config.toml
num_hidden_layers = 12
hidden_act = "tanh_gelu"
norm = "layernorm"
norm_place = "pre"
learning_rate = 0.00927
lr_mult_down = 2.0
beta1 = 0.9
final_lr_fraction = 0.1
max_seq_len = 384
doc_mask = true
max_steps = 4113
Each number is 128 + 32 x the weight over its row's rms, rounded and kept within 0 to 255. Layers, rows and columns count from 0. The size above them is the row's rms in percent of the matrix's.

# layer 3 MLP up, 768x256, rms 0.0715, rows 324-350, columns 0-255
size [ 98  94  96  91 107 103 101 100 103  95 103 101 106 108 103 102  98  99  91  91  91  96 103 103  97  95  95]
[[153 132 156  95 110 148 127 123 126 159  62  91 157 134 137 133  91  62 130 143 102 161 185 102 168  93  99 162 135 161 129 179  80 174 105 191 141 150 157 132  66  98 137 136 105 140 127 112 173 174 152  93 128  82 105 169 107  88  92  91 166 169 130 109  97  68 162  89 100 126 103 133 135  91 218 115 129 117 103 101  87  77 136 142  83 109 174 152  74 141  72  77 123 111 146 152 146 107 158 112 134 104 106 151 114 118 129 149 110 116  63 142  92 125  63 134 153 171 173 128 147 158 126 154 122 150 136 130 121 157 162 155 187 150 177 129 119 135 118  92 150 158 108 179 202 122 141 125  80 167  91  55  92 139 180 133 116  93  89 140  90 184 193 107 114 132  96  40  82 127 106 172  91 147 129 110 165 119 119 130 100 125 139  96 107 125 105 159  90 154  98 117 125 104 143 160 133 119  79 173 102 140 184  77 160 113 105 130 101 200  84 127 120  96 152 131 114 153 111 133 118 100 126 121 142 114 180 118 171 162 111 164  99 156 143 105 151 194 144 118 102 200 119 106 145 121 200 100  98 179 132 125 164 107 178 103]
 [ 87 124 101 114 143 165 141 116  82 142 168 147 145 185 123 114 114 117 132  98 107  69 163 135 103 168 142 117  97 112 129 176 125 143 114 153 173 113 147 144 143 180  92 150 122 122 159 131 139 128 104 166  79 121 135 108 173 112 145 153  73 132 150 136 134 109 106 184 140  93 137  95 155  73 107  58  96 142 112 166  92 117 156 124 136  86 139 140 127  47 158  54 118 111 117 208 128 120 109 170 144 113 161 157  68  93 104 121 124 123  99 157 151 143 101 128 205 105  91 114 107 126 147 114  95 122  81 127 121 116 127 115 116 126 165  96  92 178 105  90  81 138 172 125  98 120  92  75 149 137 154 147 161 126 161 172 109 113 134 119 144 113 163  96  94 184 126 132  68 147 199  88 160 162  75 100 130  70 121 150  90 128  91 192 152 159 145 139 115 138  97 155 107 128 130 154 117  85 129 109 167 160  81 166 152 144 113 119 178 150 155 179 159 130  91 136 141 179 157  63  81 178 206  93 202 134 125 148  99 148 137  91 144  74  76  88  81 170 105 190 119 145 178 130  55 136 141 150 143 117 175 167 173 170  98 185]
 [115 167 186 145 146 103 113 148  96 104 151 133 145 114 117  99 173 111 141 156 199 116 132 167  90 135 131 140 173  95 115  99 105 128  65  93 137 233  73 101 191 126  99  77 121 110 122 137 116 127 136 143 132 156 117  87 126 146 129 138 126 111 118 116  79 163 136 203 132 130 113 175 111 150  99  79 102 129 133 139 115  97 104 117 147 106 147  53 129 124 109 138 117 121  84 113  85 192 124  62  75 108 140 112  84 140 129 144 157 138 176 183  94 116 159 141 110  82 140  94  83 116 154 137 138 123 198 127 116 160 122 174 189 134 111  97 142 194 104 116 127 125 114  92 137 110 114 111 142 150  92  92 141  56 165 157 181 132 172 129 106 104 147 184 128 121 125 110  91 110 130  93 151 169 106 105 183 135 143 169 156  85  75 111  81  88  98 106 123 151 140 167 147 165 125 121 117 100 154  77  45 122 176 115 169 123  62 159 127 132 196  70 140 129 126 133 126 108 125 140 136 143 137 118 175 164 184 128 187 222  81  94 155 141 143 152 124  39 116  80 148 175 103 113 191 156  97 161 131 133 120 145 163 110 133 130]
 [150 134 110 112 107 144 174  41 114  88  82 166 170 112  99 121 118 137 162 154 144 124 146  87 108 120 143 156 177 108  77 131 162 121 113 134 144 155 162 116 132 137 116 107 121  84 124 127 128 100 134 140 121  88  95 119 108  93 111  38 132  78 108 180 156 174  68 147 102 147 168 205  84  63 198 162  73 157 135 139  71 115 128  79  99 150 131  90 124 138  67  90 141 163 219 150 111  88 131 176 162 131 132 105 121 102 156 125 116 107 176 173 125 168 141 148 152 155  96 133 119 149 157 128 102 127 134 151 139 105 135 129 148 123 103 157  88 133 168 127 133  64 168 107 180 178 128 167 120 150 141 145 183 103 129 119 152 191 128 109 122 152 147 134  97 103 117  90  77 152  94 173 109  93 124  97 161  86  57 168 127 132  82 119 108 108 140  81 168  86  76 153 138 154 204 127 158 151 159 119 142 168  80 168 172 171 139 120 109 163 169 117 149 128 185 138 152 134 147  88 104 143 125 115  73 120 130 134 103 103 120 149  75 102 124 200 123 101 111  87 137  78 111 187 132  61 149  93 144 101 115 190 129 158 143  74]
 [139 139 127  73 119 143 113 106 159 186 125 138  76 125 129 105 131 104 125 131 176 143 136 126 131 135 106 113 134  95 135 134 151 212 207 152 107 114 105 148  98 137 194 119 154 117 143 129 195 122 179 149  82  97 131 153  90 122 167 139  97 127 154 142 124 133 170 122 202  81  72 138 182 142 184 202 100 121 134 152 167 144  97  91 176 178  78 156 182 115 194 136 102 135 109 162 103 118 184 134 110 119 147 160 144 210 129 158 110 190  75 141 109 104 126 156 121 144 125  70 100 115 146  46 107 161 139 177 146  93 114  81 113  89 103  90  90  95 109 138 164  71 101 130 135 107 142 117 161 134 163  91 114 117 126  97 106  98 120 136 150 134 148 118 127  75 182  74  99 155 133 125  89 133 114 108 136 137 124 164 124 136  87 173 136  79 195 134 175 119  83 145 142 107 128 140 169 105  93  63 125 102 119 155  68 121 132 133 135 133  84 162 105 102 205 138 118 130 113 177 143 111 158 107  90 112 173 134 100 140 250 142  98 126  99  96  83  74 121 133  87 120 122 105 115 136 103 126 111 142 108 136 174  71  95 106]
 [156  90 142 118 157 114 152 150 112 140  91 159  87 152 149  94  68 131 130 153 140 114 133 129 156  49 175 135 155 173 123 161 110 151 107 146  99 185 142 125 192  90 131 177 158  98 149 111  95 119  96 152 175 118 144 102  79 102 109 144 119 119 117  73 112 102 129 118 133 157  87 170 151 113 116 135 187 130 148  87 104  84 174 120 140 168  79 136  87 119 137 208  99 151 168 172  86 155 169 142 118 205 148 102 118  84 140 170 142 123 125 138  96 100 142  99  76 185 101 132 111 143 122 143 141 141  93 112 202  96  90 124 170 127 128 175 132 122 101 139  92 152 128  47  74 142 138 109  57  72 120 146  92  84 108  75 117 160  79 130 115 150 136 141 135 162 139 157 130 181 114 208 139 118  85 106 133 182 120  71 164 126  68  80 120 102 120 147  44 152 175 202 115 101 152  94 102 137 156 165 160 105 152 111 143 125 100  97 103 127 141 178 115 134 153 132 135  97 146  94 137 152 190 151 120  62 117 110  37 145 136 138 147 116 129 152 136 116 173 125  66 110 108 133 128 133 134 204 131 157 156  93 150 126 148 159]
 [146 153 160 168  74 131 208 167 180 116 130 116 191 138  90 157 152 117 147 125 133  71 154 138 133 137 176 113 108 130 100 187 163  94 132 123 151 126 128 111 237 139 161 110 117 125  63 131 134  75  79 118 104  88  90 114 156  82 169  99 105  93 102 113 143  68 134 116  77 124 171 127 114 164 138  99 113 108 139 193  83  74 128 126 135 149 178 163 102 137 151 128  92 128 118 105  89  89 180 152 129 161 139 126 137 143  95 111 112 119 126 163 128 120  98 110 140 151 139  72 120 158 126 145 202 151 120 139 162  62  90 129 145  89 134 193  56  98 115 113 109 153 176 125 170 180 146 146 175 117 127 128  86 151 143 104 120 132  90 156 137  83 124 143 156 127 158 120 119 122 107 116 137  97  91 109  85 174 157 175 145  73 108  97  77 107 118 105 147 150 154 100 120 150 110 115  54 125  93 147 118 137 121 115  74 117 104 106  92 153 181 147 140 131 107 117  90 123 165 105 104 203 188 118 128  87  44 110 118 116  79 142 172 122  75 166 140 227  95 123  90 146  80 122 169 168 182 126 175 112 121 165 123 136 136 147]
 [145 183 157 121 140 120 155 107 163  90 190 134 134 108 112 113  87 122 158 161 126 121  75  88  91 118 132 154 117 159 121 139 175  98 139 118 127 144 105 142 106 193 117 126 139 101 134 140 142 117 137 176 122 121  98 162 131 135 105 154 159 130 113 165 164 110 111 210 121 138 116 146 113  90 139 133 146 127 122 180 110 169 141 153  90 102  99 106 111  82 166 147 135 159 105 148 131 143 105 155 135 116 136 147 104 150 109  88 110  64 103 157 163 128 142 119 163 149 136 103 121 104  70 168 195 148 186 139 111 123 155  72 148 142 133 183 123 136 167  83 118 155 139 101 133  81 139  82 143  94  82 116  70 163 120 129  81  79  79 192 124 156 138 154 162  96 169 132  84  89 124 184 148  81 158 139 142 123 166  96 124 186 137  90 199 193  46 114  99 119 108 181  86 202 105 115  83 142 179  76 128  85 183  80 122 150 128 121 136  45 157 124 140 105  88  39 146  69 161  81 110 140 164 149 132 147 121 112  71 135 150  72 123 122 149 174  85 162 122  81 132 126  87  78  99 158 107 159  96 155 124 119 135 167 186  81]
 [130 118 170  92 135 145  64 148 168 120 183 157 146 148 197 174 201  90 131  86 145 133 124 131  72 116  64  83 170 121  92 118 148 103 121 142 105 116 148 148 114 171 132 147 108 157 151 130 170  95  91 179 105 119  93 127  90 114 152  86  95  81 169 124 155  53 114 163 141 114 149 114  64 167 147 141 152 109 129 125  91  99 118 124 125 136  97  67 150  90 132  83 113  86 135  98 165 167 122 114 169 127 129 134 199 121  77 142 110 142 108 159 120 121  98 143 140 132 131 113 109 114 127 103  98  58  88 177 126 103 184 161  82 173  83 162 136 217 127 175 138 105 143 103 103 116 115  64 188 162 116 167 116  97 161 112 134 110 147 155 188 113 142 139 190 149 109 150 123 176 139 110  92  80 169 153  91 174 122 168 131 105 109 136 159 138  66  95 107 133 178 163  78 126 178 141 134 139 153  84  99 103 127 142  90 159  73 149 143 152 116  75 146 149 129 127 148 132 110 116  83 107 170 139 102 124 137  98 134 179 139   6 123 120 181  59 104 149 135 160 149 144 111 129 150  87 120 140 195 148 154 103 135 102 130 134]
 [157 146 223 163 128 166 116 147 126 128 100  97 111 136  93 120  83 145 149  68 138 160 219 161 103  25 168 176  90 114 121  84 108  74 169 106 160 148 125 109  70 139 150 183 150 104 144 124  84  99 151 130 162 113 136 149 101  49 143 178 113 104 121 167 182 139 172 130 146 168 140 162 147 118  91 134  92 152 130 104  78  98 123 163 115 125 161 111 162 163 133 114  69 103 151 150 127 109 130  92 152  75 108 131  86  86 154 124 131  96 177  84 152 134 132 136 131 107 143 157 136 124 127 164 165 161 137 123  97 167 167  86 116  85 161 104 131 185 135 109 125 110  91 178 104  75 163 105 147 197 149  90 179 151 169 162  90 171  92 159 140 113  76 140 114 115 141 162 113 176 153 153  68  74  89 135 141 143  98 104 120 127 168 160 134 127 114 140 124 233 129 121 189 132 110 149 168 140 127 118 103  78  91 125  91  89 105 185 135 153 110 136 129 103 113  40 123 119 139 147 153 165 109 111 124 154 108  91  62  98 129  37 124 120 102 131 166 114 107 153 139 118 109 137  88 126 146 137 151 104 115 149 146  97 142 141]
 [144 159 109 117  89 145 100 110 139 167 156 139 123 110 137 125 120  89 180 123 112 115 154 145 115 167 100 120  98 140  86 145 153 133 113 145  93  94 131  97 128  85 157 128  89 150 169 218 163 104  88 119 144 115 105 164 128 147  97 100 167 120 131 120 133  73 148 157  67 143 160 152 149 131  41 137 123 170 140 142 121 150 167  57 151  72  92 155 114 141 205 163 168 136 131 137 150 124 151 101 152 110 114 162 101 140  99 181 151  52  94  70 158 105 156 111 133 174 166 122 132 140  72 144 136 139 110 115 155 156 126 126 163 158 131 152  82  84 159  89 166 130 101 165 174 161 156 131 152 104 128 150 109 102  98 173 122 139 156 166 173  73 106 119 147  88  59 139 179  71 152 187 192  66  90 176 128  86 143 202 121 183 144 105 133 134 127 143  97 108 172  63 122 136  66 146 141  90  69 130 121 121  99 191 125  98 161 134 205  94 123 128 141  88 151 123 129  58 116  98 112 154 158 116 138 117  83 146  64 104 103  49 160 110  98 129 147 147 122 197 120 123 135 136  90 120 156 150 139 119 120  93 147 134 110  75]
 [108  95  73  99 149 121 173 109  92 143 111 115 101 155 165 111 120 120 128 131  81 162 171 160 135 165 135 163  96 128 131 142  56 143 177 115 172 125 141 187 101  95 137 152 157 137 202 117 175 184 178  77 115  75 111 116 153 143 115 115 123 145 106 143 168 113 150 149 131 146 106 118 176 119 177  80  20 135 148 168 168 168 115 139 154 138 148 151 144  97 142  71  81 109 129 170 102 123  88 161 151 109 131 134 160  66 139 179 126 133 131 146  75  96  55 109 159 105  81 118 147 189 131 141 135 130  56 158 164 171 125 121 131 125 162 115 137 174 108 111 131 122 159  97  88  75 123  95 152  93  96 114 113  84  65 175 136 172  48 127 178 188 102 127 145  97 183 131 108 150 131 112 107  94 135  93 177 128 123 127  99 175 114 192 181  65 109 138 160 100 128 132 118 161 127  81 139 123 133 125 154 131 111 145  93 105 185 136 161 104 192  91 144 113 160  54 107 188 138 101 113  86 109 171 111 122 186 115  99 110 129 113 158 156 124 136 191 125 160 131  92 121 124 146 132 124 147 108  98 116 129 152 191  88  99  88]
 [111 208 129 138 139 118  91 122 120 165 154  81 157 161 106 116 184 114  94 124 131 106 122 189 140 145 193 145 124 193 102 115 121  93 104 166  92 201 118 157 163 131  88 116  95 137 111 140 111 158 161  77  86  58 121 185  92  92 185  94 157 111  97  89 111 152  97 135 160 118 114 199 149 140 126 164 124 153 133 154 109 159 167  55 204 130 114 103 110 138  84 116 146 169  94 137 106  67  62 130 150 128 176 128 132  95 120  94 134 113 169 130  98  88 149  55 128 143 105 152 138 166 113  74 135 180 102 154  98 153  99 151 176  78 188  98 165 129  84 148  83  77 167 112  95 141 121  95 128 142 158 119 158 157 130 141 127 104 179 123  55 116  75 192 126 115 148 134 161 164 201  99  99 147 101 189 155 132  61 116 103 154 169 179 129 109 132 120  91 122 122 183 137 106 107 134  78 147 124 113 141 130 122 111 129 146 164 119 107 123 123 109  54  62 104 143 141 167 117 172 146 107 137 128 126 127 164 158 137 166 145  98 120 148 117  93 161 144 138 122  91 129 172 159 150 133 150  82  59 178 120 117 109 114 108 154]
 [138 114  82 186  72  80  46  99 164 155 114  99 177 137 122 134 165 154  88  46 120 135 167 115 158 149 133 169 152 137 150 107 112 143  90 154 120 161 149 122 161 133 101 159 128 108 188 126 117 140  93 142 100  72 130 154 122 158 195 164  57 140 151  89 154 114 144  93 116 162 152 202 144 162 173 170 139 148 117 116 133 117 137 167 178 148 154 112 112 143  86 112 142 150  96  71 134 151 142 141 135  77 100 168  86 113 132 180 116  50  79 113  74 124 105 128  96 171 110 102 103 114 133 139 131 107 154  90  96 146 132 129 102 118 115 140 164 153 121  79  96 151  98 112 130  90 162 128 127 117 207 145 103 146 145 128  96  97  73 127 152 174  57  91 124  78 150 233 162 126 120 109 165 111 147 119 165  92  51 153 147 166 126 115  83 142 138 177 140 155 207 141 154  86 139 101 133 142 115 119 149 103 116 107 123  95  72 158 178 147 173  59 146 110 189 114 120 173 123 139  99 139 119 104  87 186 138 100 141 129 163 157 133 125  77 155 136  73 104 104 105 152 115 153 152  97 132 177  85 138 134 101 102 122 153 163]
 [165  65  67 141 120 166  60 128 105 153 117 132 118 143 172 156 133 162 106 166 115 172 143 156  93 142 167 133 166  76 139  85  86 123  84 117 140 101  72 127 132 120 156 156  97 120 170 102 133 182  79 115  88 124  88 124  66 127 110 125  65 101 111 100 134 194 171 127 132 149 127 115 106 186 128 174 132 125 131 208 133 106 144 153 108 119  95 118 138 222 116 129 130 192  88 107 164 163 122 178  90 119 113 151 180 145 124 123  71 161  90 144  59 116 123 170 125 122 161 133 119 131 115  96  81 125 119  75 139 155  80 101 128 128 116 105 159 154 142 133 110 126 127 121 128 140 183  92  99 144 141 132 103  93  76  84 140  99  85 172 120 172 157 112 101 195 163 108  88 111 120 128 140 151 123 188 132 126 147 113 129 129 186 125 137 155 148 145 134 145  46 125 171 110 142 139 119  94 142 101 163 140 150 154 129 158 134 133 144 139 131 160 146 135 116  53 134 166  88 198 130 137 145 126 157 143 111 166  65 130 200 201 110 180 133 146 115 139 182 122   9 101 110  99 127  54 146  99 132 143 104 125 120 166  84 125]
 [113 120 208  77  93 161 123 127 158 155 129 109  87 133 137 131 108  68 121 151  88 130 103  70 125 182 173 135 106 134  22  89 168  53 154 102 146 148 131 126 167 122 133 176 150 131 165 140 150  64 126  80 137  13  88 120 135 108 107  68  92 155 117 124  76 108 135 187  93 194 104 161 131  96 134 137 169 181 156 156 134 133 137 106  89 120 147 203 138 188 140  83 148 156 120 124 114 121 139  87  91  89 163 140  76 167 114 133 139 149 116  98 171 153  93  94 149 156 105 132 108  98 138 136 149 130 107 151 161 141  79 133 124 170 130  96 145 143  91 128 117 121  84 119 107 115  75 168 116  86 147  74 112 140 147 112 160 117 163 173 144  97 199 138 118 108 134 194 136  67 104  97  70  96 148 105 117 124 147 183 109 171 146 188 145 209 133 143 101 101 140 184 114 173 126 114 132 136 116 162 145 128 115 130 139 181 130 140 163  86 107 132 124 138 101 109 146 143 124 111 154 116 111 172 144 160 189 124  72 138 161  99 126 101 110 121 149 103 114 135  82 171 125 161 116 135  94 102 122 157 128 107 222 146 140 129]
 [112 158 137 134 159 134 137 107  97 238 182 121 140  69 150 135 100  59  84  94 102 113 125 103 137 215 137 157 140 104  49 133 116 172  97 134 132 145 147 104  98 125 175 141 122 149 140  76  74 150  75 170 149 124 158 103 127 137 154 106 100 124  93  79 132 102 154 134 149 171 145 143 144 107 146 149 222 140 136 124 121 134 113 142 141 146 153 180  98 142 111  97 115 142 100 102 128 169 153 106 145 126 150 169 108 168 191 171 166 136  85 132 153 163  99 104 107 135  78 103 139 111  85  75 148 126 100 166 101 121  95 156  91 128 122 169 104 142 108  95 113 107 183 128 132 167  78 153 121 138 163 117  72 145 134 123 127 121  79  85 160 106 147 117 145 140 145 161 170  98 192 101 188 154 147  94 128 105 132 101  91  98 114  87 174 181 162 140 147 184  96 120 112 104 142 183  79 157 164 129 169 163 131 111  85  96 121 169 144 180 113 116 168  55 160  90 121 162 108  95  84 121 184 147 108 142 129  90  95  82 132  96 150 118 148  96 155 134 111 108  54 175  94 153 171  94 182  80 148 117  64 102 142 108 178 143]
 [ 84  74 124 129 220 124 119 165  85 151 134 101 140 129 206 158  91 147 149 125 178 117 161 123 105 118 146 159 108 105 127 154  93 135 174 114 143 134 151 133 107 148  99  91 151  97 117 121 129 157 131 132 159 142 119 105  96 107 153 129 173 118 121 141  90 163 113 193 156  94 129 167  88 147 171 132 133 177 174 178 121 105 135 115 108  79  89 128 178 137 107 153 120 129  74 121  63 103  90 146 116 125 142  48 148 122 132  88 151 141  96 107  94  99 190  20  88 133 136 156 135 156 101  93 144 132 164 188 184 120 134 117 125  91 122 150 120 110 132 131 144 117 176  89 133 150 161  98 142 173 104  47 142 112 124 125  82  87  69 130 173 112  76 196 117 138 153 161  78 187 119 149 142  98 150 117 103 136 104 187 155 182 120 142 106 107 125 149 154  90 155 105 133 126  75 165 202 126 111 106 133 118 131 128 205 170 146 145 111 124 121 153  92 156  58 140 129 105 111  99  97 132 138  79  95 123 157  93 101 154 137 149  97 113  86 171 135 153 141  95 206  81 119 106 118 157 146 159 139 115 162  31  91 129 163  88]
 [125 133 156 116 112 111 115 165  84  86 131 174 130 164  79  78 154 121 173 133 191 169 143 148 126 124  53  94 175 142 101 123 122 150 161  81 108 244  74 119 162 103 167 106 106 129 142  85 112 114  79  91 164  73 175  49 132 100  79 123 169 114  95 169  76  93 183 118  67 182 146 163 124 140  72 127  96 118 132 107 118 140 142 106 142  87 191 121 147 109 102 154 140 133 130  88 135 158 112 143 114  92 139 142  47 104 125 140 208 142  98 120 106 119 178  77 101 133 163 127  93 114 138 134 145 108 119 125 168 147 144 132 127 161 122 163 136  95 107 172 161 138 207 111  73 141 131 134 129 156 115 151 106 165 116 119 110 119  94 139  47 126 144 146 141 117  83 127 124 182 140 133 183  95 180 174 167 123 120 124 105 181 184 136 103  91 138 153 117 114 179 109 125 183  81  86 156 121 158 165 179  91 168 122 118 117 113 134 118  93  87 147 132 122 103 118 140 160 114 126 176 107 126 140 104 143 151 151 139 136 113 110  71 190 119  96 140 126 183 145 138 117 142 185 123 161 121 128  79 136  93  61 118 137  85  66]
 [124 106 130 111 134 101 184  95 121 129 141 118 113 152 168 133 148 140 113 111 140 117 177 172 172 166  69 135 129  68 123  79 107 159 141 160 112 181  86  83 121 129 209 113 149  68 158 109 139 168 137 149 110  78  51 154 150 142 139 211  98 204 137 127 134 143 128 161 129 134  99 142  86 161 143  84 153 109 128 143 165 129 126 150 149  94 111 160 110 117 117 106 127 146 142  50  99 126 172 129 111 183 168 137 119 209 125 104 160 149 117 119 114 132  57 118 107 126  94 112 118 144  90 124  95  86 101 138 158 125 116 142 162 203 148 185  99 150 174 112 119 128 118  82 168 147 127  75 107 140 123 159 139 102 134 108 122 131 152 120 129 128 138 137  71 106 135 116 130 119 158 134 156  95 146 109 127 110  81 120  94 115 151 114 135 117 153  53 106 165 134 118  93 196 194 147  96 113 155  79 218 129 146 147  85 163 151  94 143 149  98 156 146 171  16  79 156 126  40 153 158 118 146  65 178  92 134 163  98 161 159 138  72 123 127 126 115 100 144 117 133 129 159  86  64 137 118  75 140 160  95 151 152 102  97 126]
 [110 179 110 110 179 145 170 169 149 113 139 109  56 145 157 183 143 127 147 123 113 143  78 188 158 150 155  75 112  79 178 155 128 131 140 139 141 118  75 117 127 149 136  93 145 103 172 126 120 103 144 136 131 126 136  95 135 162  67 130 149 128 139 135 126 126 171 186 116  83 194 144 128 170 106 120 160 106 139 138 146 111  89 148  98 109 161 136 104 127  98 117  77 124 113 139  90 129 128 156 137 137 140  91 106  87 158 109  25  90 127 170 142 139  75 173 174  92 110 167 135 120 145 114 132 132  81 159 126 207 108 120 121 121 135  91 176 102 113 143 177 119 103  90 110  81 105  95 176 186 167 147  64 108 134 196 120 126 120 174 190 156 190 109  88 107  86 139 156 137 147  58  73 159  77 109 186 111 121  92 159 137 137 168  95 127 121 147 145 150 169 121 132 124 111 116  90 116 120  67 188 101  20 121 109 137 111  68 119 234 115 117 166  63 154  91 158 139 115  78 109 172 133 131 135 194 124 115 133  93  99  84 127 126 139 178 130 119 115 113 167 122 140 125 125 121 117 123 119 153 127 171 136 166  94 139]
 [ 90 111 128  58 175 111 109 129  75 115 130 150 123 144 115 130 109 106 139 112 139 139 183 127 107 110 132 139 138 109 105 154 138  84 179 187 120 129 177 149 106 148 127 131  88 116 158 138 142 139  67  94 146  94 137 110  41 186 114 128 121  94  90 130 144 125 167  82 135 121  91  88 111 101 116  92 152 106 174 136 160  56  81 135 152  76 193 181 122 176 120 166  95  71 116 117  89 114 138 160  84  96 121  83 121 130 166 142 190 145 115 101 126 100 134 153 105 170 117 124 111 119 107 148 146  83 128 121 135 182  91 148 141  43 135 163 124 184 131 116 147 181 139 127  87 119 102 115 106 104 138 168  49 179  92 137 141 151 120  95 131 148  95  95 129 193 139 166 169 133  72 213 167 150 113 140 179 136 189 118  71  99 143 164 145  97 158 124  69 144 115 114 127 131 122 129 140 130 125 169 128  87 154 175 103 174 165 139 118 107 100 110 124 129 151  57 140 146 112 118 129 128 142 148 132 100 123 161  84 218 101 145 110 137 202 220 147 140 172 165 140 158 150 129 123 100 130  51 160 121  88 165  96 109 162 156]
 [124 156 149 141 137 109 179 138  94  90 117  70 139  68 136 126 118 152 120  81 138  63 164 123 154 143  91 183 114 159  84 123 134 152 111 117 145 170 154 182 128  82 147 137 188 127 163  97  69 177 103 153 154 125 152 109 111 147 190  79  83 138 121 130 141 173  96 126 161 149 105 166 126 131  77 120 154 132 113 162  80 113 146 115  80  75  81 130 125 149 127 121 154 117 112 179 143  98 133 123 151 102 131 170 162 137 144 129 175  91 194 114 125  61 167 139 173 167 165  93 126 144  89 106 150 218 175 108  95 136 103  90 171 121  84 201  67 133 113  98 129  76  90 133 131 147 152 138 146 123 121  71 167 125 158 136 109 203 115 118 142 118 124 141  98 134 148 114 135 152 102 180  99  73 100 115  94 157 109  84 155 177 129 171 110 102 101 112 111  63 125 181 121  70 174  90  73 178 109 187  90 146 207 150 155  87 116 150 117  89  75  88  99 137 121 103 117 100 147  91 149 163 132 101  97 103 142 148 111 130 167 124 126 129 107 172 114 178 143 167  98 187 171  74  94 168 161 150 125 101  94 131 126 157 129 147]
 [120 151 188  79 171 120 100 127 108 206 141 123 126 129 135 105 110 151 159 145  85 123 116 185 115 183  75  73 128 156 127 156 102 158 115 120 180 199 109  86 153 139 122 153 147 165 154 152 121  71 165 139  93 141 116 123 114 157  91 106  94 114 161  98 132  97 181 133 174 128  82 159 148 107 125 129 118 113 111 116 106 150 136 110 147  88 145  84 150 104 160 135 190 148 102  95 130 100 105 121  91 127 148 163 138 118 106  87 167 123  82 146 177 108 113 115 139 115 140  67 150 148 118 112 126 113 151  63 133  77 165 168 140  33 145 123 195 129 117 179 106  89 141  88 116 123 164 131  92 194 188 101 122 104 132  94 136 107 148 159 137 170 205 173 104 169 152 171 153 132 101  66  92  68 185 154 111 126 123 155 115  86 122  91 120 130 131 167 153  88  95 148  71 126 177 127 141 191 114  97  58 145 151  55 124 104 121 155 126 167  94 125 136 123 166  62 111 163 160  86 123 200 140 135 120 129 119 166  77 167  62 155 115  81 123 106  94  76 170 159  90  95 138  92 160 117 170 119 158 115 138 145 124 117 143 116]
 [ 75 117 170 143 131 169  74 160 106 115 108  87  93 199 172 141  94  85 145  67 198 144  91 115  87 157 139  95 162 115 102  96 151 171 147 142 153 143 144 129  95 134 116 126 106 100 194 158 162 141 170 183 146 112 163 101  77 139 120 141  46 140 166  99 118 149 128 173 122 106 116 151 173 112 138 108 129 151 144 110 123 103 148 127 144  93  90 165  90  73 121 104 118 181 197  92 203 159  95  80 120 133 222  90 111 106  75 141 190 122 155 123 102  81 137 118 134 133 147 119  88 127 109 112 159 105 124 114  99 104 112 135 146 136 125  98 130 188 139 136 143 122 116  94 142 114 105 157 151 140 145 155 169 188 173 167 136 151 129 174 175 136 120 131 129 119 156 151 134 184 103 121 114 175 130 107  84 179 129  24 154 115 127 133 100 182 122 121 144  86 163 151 107 112  49 137 112 102 133 138 135  28 149 128 100 116 161 171 153  92 139  52 130 135 128 156 171 102 129 154  89 109 125  89  90 161 122 159  80 103 136 122 111 103 116 177 131 138 112 143  71 179 132 155 133  85 120 131 137 106 172 111 125  87 144  59]
 [160 131 165 145  91 116 146 140 140 131 137  80 156 164 140 137 108 168 141 180 102 127  41 134  89  70 133 155 183 151 142 120 130 110 134 144 122 174  83 159 131  86 131 134 173  23 144 150 104  75 146 110  60 130 134 123 130 134 168 109 132  95 135 178 108 189 132 133 121 114  78  97 104  88 126 122 103 132 171 153 115 111  46 142  86 189 154 111 163 155 126 169 173 142 137 162 100  78 161  84 141 126 177 187 119 133 173 134 125 111 125 146 102 173 223 147 212  94 138 120 158 152  99  70 133  89 114 122 112 165 116 118  81 127 116  74 132 126 116 171 167  45 118 157 111 130 154 126 144 151  80  94 125 117 116 100 124  90 108 138 200 110 170  96 162  95  91 159 116 141 107  93 118 162 175 138 131 168 132 144 143 146 169 100 157 127  78 163 105 149 102 152 196 134 100 154 124 115 143 138  85 132 138 114  91 178  99  72  95  80 107 132 172 174  95 109  80 120 140 133 154  96 121 181  92 167 123  93 129 169 102 159 139  94  93 130 136  87 100 128 155 161 147  68  88 135 164 115  97 158 100 106 119 141 171 148]
 [159 158 134  88 155 121  92 140 157  92 138 149 160 140 147 199  99 108  96 125 234 123 168 152  97 179 116 155 141 165 136 143 183  87  81  88 126 144 131 167 115  62 159  52  97 148 140 105  96 128 171 158 109  97 176 197  90 141 144 152 103 192 129  94  78 153  90 107 146 118 119 169 189 126 112 148  79  91 100 153 106  89  87 135 145 133 173 102 110  98 127 103 140 124 124 136 117 168  94  94 143 159 111 202 138 140  78  92 135 109 118 134  99 163 147 110  94 122 142 133 159 102 137 152 130 125  94 101 182  74 145 153 103 111 123 108 163 188 110  82 189 116 124 152  79 167 137  94 150  70 135 138 154 172 145  69 125  91 143 109  95 150 108 146 110 159 152 110 131 100 154 115  54 144  88  82 143 136  97  94 109 172 113 156 104 194 114 146 177 125 114 176 169  94 150  66 135 183  92 110 132 127  77 103 100 150 121 127 125 156 108 143 121 139  68 186 196 156 136  90 105 174 151 110 192 143 107  78 132  93 145  99 130 171  75 151 168 162 118 108  89 126 128 158 124 145 108 126  81 140 133 126 140  70 123 143]]